Each number is 128 + 32 x the weight over its row's rms, rounded and kept within 0 to 255. Layers, rows and columns count from 0. The size above them is the row's rms in percent of the matrix's.

# layer 3 attention output (transposed), 128x128, rms 0.159, rows 14-18,46-50,78-82,110-114, columns 0-127
size [ 99 100 103 114  91 101  99  88  99 103 107  98  99  92 124 100  80  94  86 100]
[[105 138 133 117 130  78  72 194 170 115  85 138 132 126 152 181 120  90 199 166 130 128 146  71 146 145 131 104 146 166 114 151 141 165 118 196 152 134 188  98 201 156 167 173 101 146 171  83  75 106 136 175 131 121 109  80  97 115  94 106 108  87 134 100 134 136 141 172 127 138 128 115 143 143 160  84 138 119 148 145 120 198 102 154 139 108 107 127 111 153  89 146 128  97  78  91 195 172 109 107 134 178 142 111 136 114 126 114 114 157 179 172 117 189 122 150 109 124 137 125 108 140 113  55  74 153  54 120]
 [115  89  97 170 158  85 142 132 111 114 105 113 180 112 157 123 105 157 163  88 141  86  64 112  49 142 134 147  97 156 100 129 148  90  78 146 114  94  67 156 107 137  76 158 105 175  92 135 142 179 160 148  80 165 120 191 140 114 128 111 126 127 174 102 119 178  45 102 165 116 189 175 158 145 146 144 171  68 125  96  79 133 101 116 141  87 178 127 184 124 158 120 130 136 109 130 163 178 132 133 156 152  66 123 145 144 124 103 122 141 132  93  78 103 169 160 133 139 139 178  93 102  77 158 151 101 129 132]
 [ 85 131 136 127  99  90 151 152 135 126 161 216 136 129  93  70  71  97 176 124 125 124  80 181 166 141 172 130 114  99 137  91 109 170 152 186 146  95 155 135  68 108  77 162 140  95 114 124 112  91 167 191 101 107  84 166 104  97 111 114 161 158 134  82 122 154 172 167 170 144 146 105 105 133  79  99 143 103 113 102 118 124 157 142 169 128  94  67 167 112  88 110 162 135 141  68 149  81 162 161 143 148 122  95 188 114 163 122  82 152 110 131 172 141 126  85  90 171 139 114 176 173 124 156 112  82 131 103]
 [165 118 154 109 144 114 171 169  83 139  87 117 151 126 173  84 108 115 121 117 125  94 107 126 104 108 151  56 106 126 111 175 121 127 150 119 122 141 116 166  92 186 101 115 169 108 148 190 161 140 151 178 164  89  66 158 113 166 136 154 146 122 171 170 150 110 157 141  87  67 124 187  79 109  71 147 132  97 154 121 135  82  76 161 152 128 160 147 104  90 162 132 123  88 124 199  84  73 163 118  95  66 101 147  41 183 173 153 127 165 110 154 105 145 139 129 158  93 117 123 164 102 125 147 153 146 124 150]
 [117 135 151  91  48  90 195 151 136  95 139 206 181  69 118 162 121 103  93 130 120  95 182 192 133 156 112 121 120 182 110 115 102  99 111 146 139  65 181 132 148 219 160 106 108 153 140 111 150 157 129 184 143 169 126 142 150 107 147 116 159 113 145 138 100 183 140 131 148 142  90 165 123 127  91  88 139 201 120 108 129 158  80 148 167 138 104  99 161 193 137  99 168 125 130 129 124 139 168 140 144 124 131 169 130 159 139 143 169 127 156  91 122  78 150 112 137 121  95  75  99  68 169 132  94 141 165 151]
 [119  72 153 156 162 161 116 173 107 132  80 122 181 135  84  81 139 122 115 196 115 173 183 169 100  86 139 144  96  95 116 156 108 112 111 134  69 123 134  93 118 110 178 149 111  78 142  58  79 133 151  54 148 136 103 116 169  98 164 150 193 142 140 157 162 154 156 143 152 109 171 105 168 127 124 116  22 107 168 163 120 118 118 145  97 180 175 169  86 155 111 117 107 105 130 151 155 124 123 123 132 136 109 110 122 141 158 129 113  91  86 160 158 106 112 148 120  85  79 139 125 116 200 152 149 146 141  77]
 [140  75 109 140 189 135 137 167 125 150 151 133  95 168  98 114 163 163 133 119 151  89 148 133 157  90  89 122  73 115  63 126 174 158 125 103 102 108  92  62 153  74 179 136 173 112 140  95 104  75  98 145 153  58 105 111  79 111 174 138 147 157 179 157 122 124 162 102 146 105 129 128 142 112 155 148  79 106 166  54 138 154 181 156 154 155  83 112  86 120  89 182 133 123 185 120 144 118 135 143 162 120 151 143  85 129 147  94 101 103 159  67 184 134  88 101  96 112 100 126  73 124  92 174 123 144 159  91]
 [103 133 132 142 118 158 145 135  83 157 112  94 165 102 158 146 154 119 148  58 104 110 122 153  85  76 110  86 117 150 119 130  75 106 159 131 124 121 133 110 100 162 161 153 116 111  53 139 173 161 157  97  96 130 180 115 138 123 148 110  63 137 109 101 181 125 140 118 133 137  87 111 182 164  99 100  68  79 135 165 157 144 108 109 180 134  84 185 139 121 130  53 143 158 108 180 116 171 175 182  70 144 122  63 143  91 189 144 131 121 142 116 108  71  95 117 144  34 154 106 108 152 132 129 123 121 147 165]
 [103 154 142 142 146 157  99  95 163 149 147 157 148 177 134 122 133 104 145 120 104 151 136 114 117 138 113 183 134 144  89  66 131 139  87 137 168 156 174  83 157  65 173 137  84 124 112 124 106 114 139 138 159 158 129 161 208 105 144 104 162 122 107  86 120 154 137 129 185 128 133  76 183 173 119 100  77 109 118 144 133 126 144 123 150 148  62 152 165  91 135  96  88 164 174  81 135 184  84 129 141 170  99 115 164 102  85 142 133 101 110 232  60 104  67 117 158  99 155 171 112  95 117 146 104 161 152 174]
 [142 198 108 190 187 199 139  88 169  94 145  82  39 142 112 155 132 146 140  97 104 121 108 131 115 121 100 138 114 131 102  87 137 150 157  95 159 110 136 121  70 102  77  99 122 124 120 101 127 150 130  60 102 114  74 140 120 149  88 110 125  89 102 133 119 100  89 136 150 134 103 107 109 102 111 124  99 138 167  88 101 176 138 104  71 128 121 122 101 109  70  82 124 120 170  82 120 148 156 148 115 118 156 137 138 244  76 100 133 134 100 167 161 152 129 120 121  86 119 176 102  88 185 148 183 137  98 124]
 [137 103 105 189 149 112 177  65  89  82 199  83 108 124 109  94 126 110  67 111 131 144 119 133 146 133 102 109 108  91 119 166 114 127 133 104 108 159  83 154 119 106  44 133 154 117  98 103 167 143 138 120 123 152 160 125 114 126  81 122  71  84 137 113  97 127 133  73 141  68 104 137  98 176 138 212 147  99  81 122 115  96 158 108 133 101 102 103 160 133 112 108 150 184 179 127  75  72 111 202  97  93 133 147  97  89 127  95 112 149 109  69 124 104 115 115 126  86 149 143 159 173  75  94 140 119 183 122]
 [140 164 125 115 103 183 108 116 163 110 115 144 206  90 147 173  93  97 157 137 140 143 116  96 163 162 178 120 184 147 207 155 137 153 154 151 156 131 166 135 143 183 184  84 132 118 152 133 121 137 137 176 161 189  85  91 138 125 124 102 118 116 114  85 106 135 155 176 100 156  98  88 128 201 146  86 151 163 138 146 178  92 102 165  88 109  81 111 153 175 154 110 175 123 118 117  63 153 170 162  77 109 144 130 143  84 146 152 147 119  80 151 147 125 141 117 123 167 116 108 155 160 141 104 144 113 201 193]
 [150 146 110 113 161 154 106 101 150 110 111  49  86 125 135 153 136 113 125 176 190 129 170 119 118 158 105 165 153 104 116 133 139 152 117  77  91 192  87 139 138 167  85 143 127 177 133 159  70 100 171 133 168 140  90 113 138 115 135 121 168  59 142 155 138 147 108 153  91  79 135 134 124  83 132 147 140 172 132 111 180 140  75 189  91 153 151 161 109 152 114  80  85 104 101  97 123 161 177  76 100 103  67 185 126 102 133 129 135 141  91 121 105 186 125 185 131 146  44 165 106  65 138 141 131 109 130 159]
 [145  99 139 161 174 124 128 150 163 115 123 155  99  75 118 157 126 154  99 171 131 147 146 140 168 195 129 128 136  83 128 199 112 128 129 151  88 109 117 148 141 149  69 117 123 149 142  60 117 120  87 166  90 194 118  51  81 158 161 154 121 161 113 104 153 189  81 142 145 144 157 125  94 156 157 172 181 120  96 161 158 139 159 118 114 148  91 109 147 134  84 153 146 143  76  90 183 128  79 144  91 131 125  96 159  60 149 107 133 134  74  86 146 129 162 169 120 147 151 159 155 196 112  69 100  75 126 135]
 [145  90 115 125 133  69 122 120 103 198 104 135 151 163 141 140 101 154 125 139 142 121  82  88 116 143 161 125 179 113 158 147  72  79 124 151  90 134 117 130 126 131 134 182 126  72 123 193  71 128 118 144 138 149 154 136 118  98 162 204 108 111 175 131 154 137 128 145  99 113  98 181 171 125 168 150 145  99 121 157 121  95 141 137 208 106 129 139 114 101 135 139 154 155 152 193 145 111  88 125 163 161 100 105  19  69 151 133 119 130 122 122  97 110  60 151  85 154 188  93 111 207  88 157 132 134 125 108]
 [152 159  86 103 102 110 105  97  88 182  93 139 106 116 160 156 156 119 162  98 140 107  92 160 155 120 102 184 145 155 150  75 103 126 155 118 168 118 155 181  88 170  82  94 126 167 114 134 156 104  89 131 103 126  92 155 167 115 140 160 164 159  85 165 140 118  89 145  90 175 186 152 123  83 128 102 137 176 159 122 113 138 109 153 131 136 141  99 160  23 174  85 138  83 146 120 196 154 146 101 143 130 172 152 104 150 124 149 176 119  90  74 134 100 185 118 164 182 126 113 144  83 108 157 171 138  64 146]
 [139 125 126  83 103  91 175 140 127 107 120  79  55 145 146 127 115 110 120 121 114 177 155 190  95 147  98  89 119  96 160  94  97 132 139 159 128 134 122 168 102 160  63 133 113 104 173 168 123 124 124 112 139  87 205 112 170 132 151 168 120  94  77 173 127  63  95 130 106 112 136 124 158  65  67 131 124 164 104 204 159 173 146 122 153 147 121 156 140  99 127  98 100  90  92 110 155  70 124  96  90 171 117 159 107 112 118 157 107 173 154 164 140 150 119 161 211 159 122 150 127 139  97 143  52 129 136  82]
 [167  93 151 160 148  95  91 108 114 133 142 157 158 188 176 142 162 138 113 127  82 173 131 120 166  97  97 118 126 126 147 128 136 139 120 134 129  79 147 160 131  98 152 110 137 109 140  92 172 146  87  96 119 114 117 125 123 151 142 147 115 186 117 140 116  86 113 104  90 173 128 187  65 163 203 161 166 129 124  87  73 102 159  51 121 133 148  78  87 137 134 217 182 177 193 120 151 101  62 135 177 129 150 111 105 160  92 116 132 134 156 107 117 124 143 137 131 150 172  96 196 141  79  97  76 165 142 104]
 [114 136 114  91 104 134 162 114 116 137 164 105 115 149 106 152 124 139 157 104 106 155 158 129 136  90 124 126 116 162 119  95 179  79 125  64 143  98  87  46 158  99 181 114  96 144 140 176 145 113 109  68 110 150 205 188 118 114 116  99  96 162 143 123  98 128 133  64 159 139 137 207 115 113 127  71  97 165 122 130 156 143 124 118 171 134 154 133  67 159 145 155 150 146 164 109 114 170 155 102 145 131 140 123  74 106 119 122 126 113 204 101 169  83 103 137 125 192  76  80 130 104 142 161 213 142  81  98]
 [ 99 102 147 139  62 183 116 163  98 129 142 133 193  73 150 106 160  79 133 115  87 113 133 130 130  90 125 107  79 134 131 119 183 161 161 166 107 144 149 100 165 135 163  63 143 154 139  64 142 109 109 171 120  95 139 100  93 141 114 107 148 180 112  52 160 177 169 145 148 190 151  83  83 135 109 110 119 136 130  90 138 134 164 173  57 138 171  86 129 135 151 119  94  68  69  87 145 142 174 139 106 135 126 128 211 119 105 124 109 107 106 144 122 157 155 131 125 139  93  95 184 142 103  95 103  78 114 152]]
# layer 3 attention value, 32x128, rms 0.138, rows 15-19, columns 0-127
size [ 92 101  99 104 103]
[[149  91 130 143 100  64 138  79 131 139  79 113 126 105 116 126 150 155 116 130 113 132 115 168 110 129 159 128 136 113  73 124 113 124  41 114  63 122 140 114 126 136  36 124 117 165  79 160 156 166 132 145 104 139 135 172 106 116 128 111 132 116 120 191  86 154  69 111 101 104  79 125  90 112 112 152  96  86  53 160  78 136 142  79 190  88 138 119 159 115 117 133 129 148 114 173  90 155  78 106 200 174 105  67 121 150 123 121 168 129  98 150 128  88 166 155 129 151 112  96 151 120 117 132  52 125  72  87]
 [144 124  91 112  85 111 135 131 159 119 114 223 117 117 142 158  67  99 155 130  97  99 157 147 173 133 134  93 121 172 113  73 105 126 120 125 171  91 150 114 126  77  96 146 169 158 131 139  96 135 203 153 144 114 136 128 174 118 116 135 204 126 152 107 103 106 209 120 143 143 118 147 130 195 115 108 113 106 108 111  80  83 161  85 145  94 105  70 134 115  65 180 129 119 120  69 133 114 116 183 128 146 182 147 120 124  87 123 135 155 103 179 168 127 171  61  61  96 165 143 163 133 156 112 164 125 153 116]
 [145 126 134 162  89 171 120 112  86 140 130 109 159 138 135 126 148 104 144 109 157 115 175  98  89 102 208 141 113 133 134 144 137 118 108 154 140 110 117 154 104 121 179 153 132 119 113 161 113 100 184  87 175  72 115 168  94 128 136 145 101  88 121 188 110  66  97 104  75 133  93 156 169  94  77 133 179  78 101 122 125 133 112 129  88 120 143 136 187 158 136 126 170 144 108 162  59  99 140  71  85  73 161 109  46 190 118 148 175 154 115  79 159 115 155 165 152 118  83 148 143 118 114 201 156 172 103 121]
 [127 162 154 161 173 143 144 137  73  80 141 122 160 130 153 179 106  62 135 210 109 148 170 147  91 131  67 133  57 101 122 126 150 121 125 125 132 114  93 131 165 170 109 120 144 145 122 183 165  91  98 174 142 152 174 138 141 177 124  60 152 145 108 156 120 159 132 114 113 141 124 158 113 142  65 142 139 163 123 135 141 157 138 113 125 169  80 126 158 185 125 136 188 119  90 107  72 178 174 170 107 144 169 149 184 119  95 103 173  96 154  91 148  97 172 143 155 114  92 157 108 109 167  52  93 106 139 101]
 [166 178 116 184 131 133 170 140 170 104  85 129 177 146 118 127 154 146  94 164  73 124 222 133 107  99 154 129 129 173 153 161 132 131 129 126 198 104 178 131 149  61  87 169 122 157 132  98 100 167 116  97 144 132 172 203  95 154 109 173 127 129 143  80 132 138 140  69 115 134  85 157 163 126  91 144 129 183 240 129 134  97 111 159 115 117 127 143 121 152 126  78 109 135 124 129  87 174 107 126  89 118 135 172  92 108  99 135 120 102 154 147 162 136 138 144 145 132  83 100  96 146  45 136  94 128 141 113]]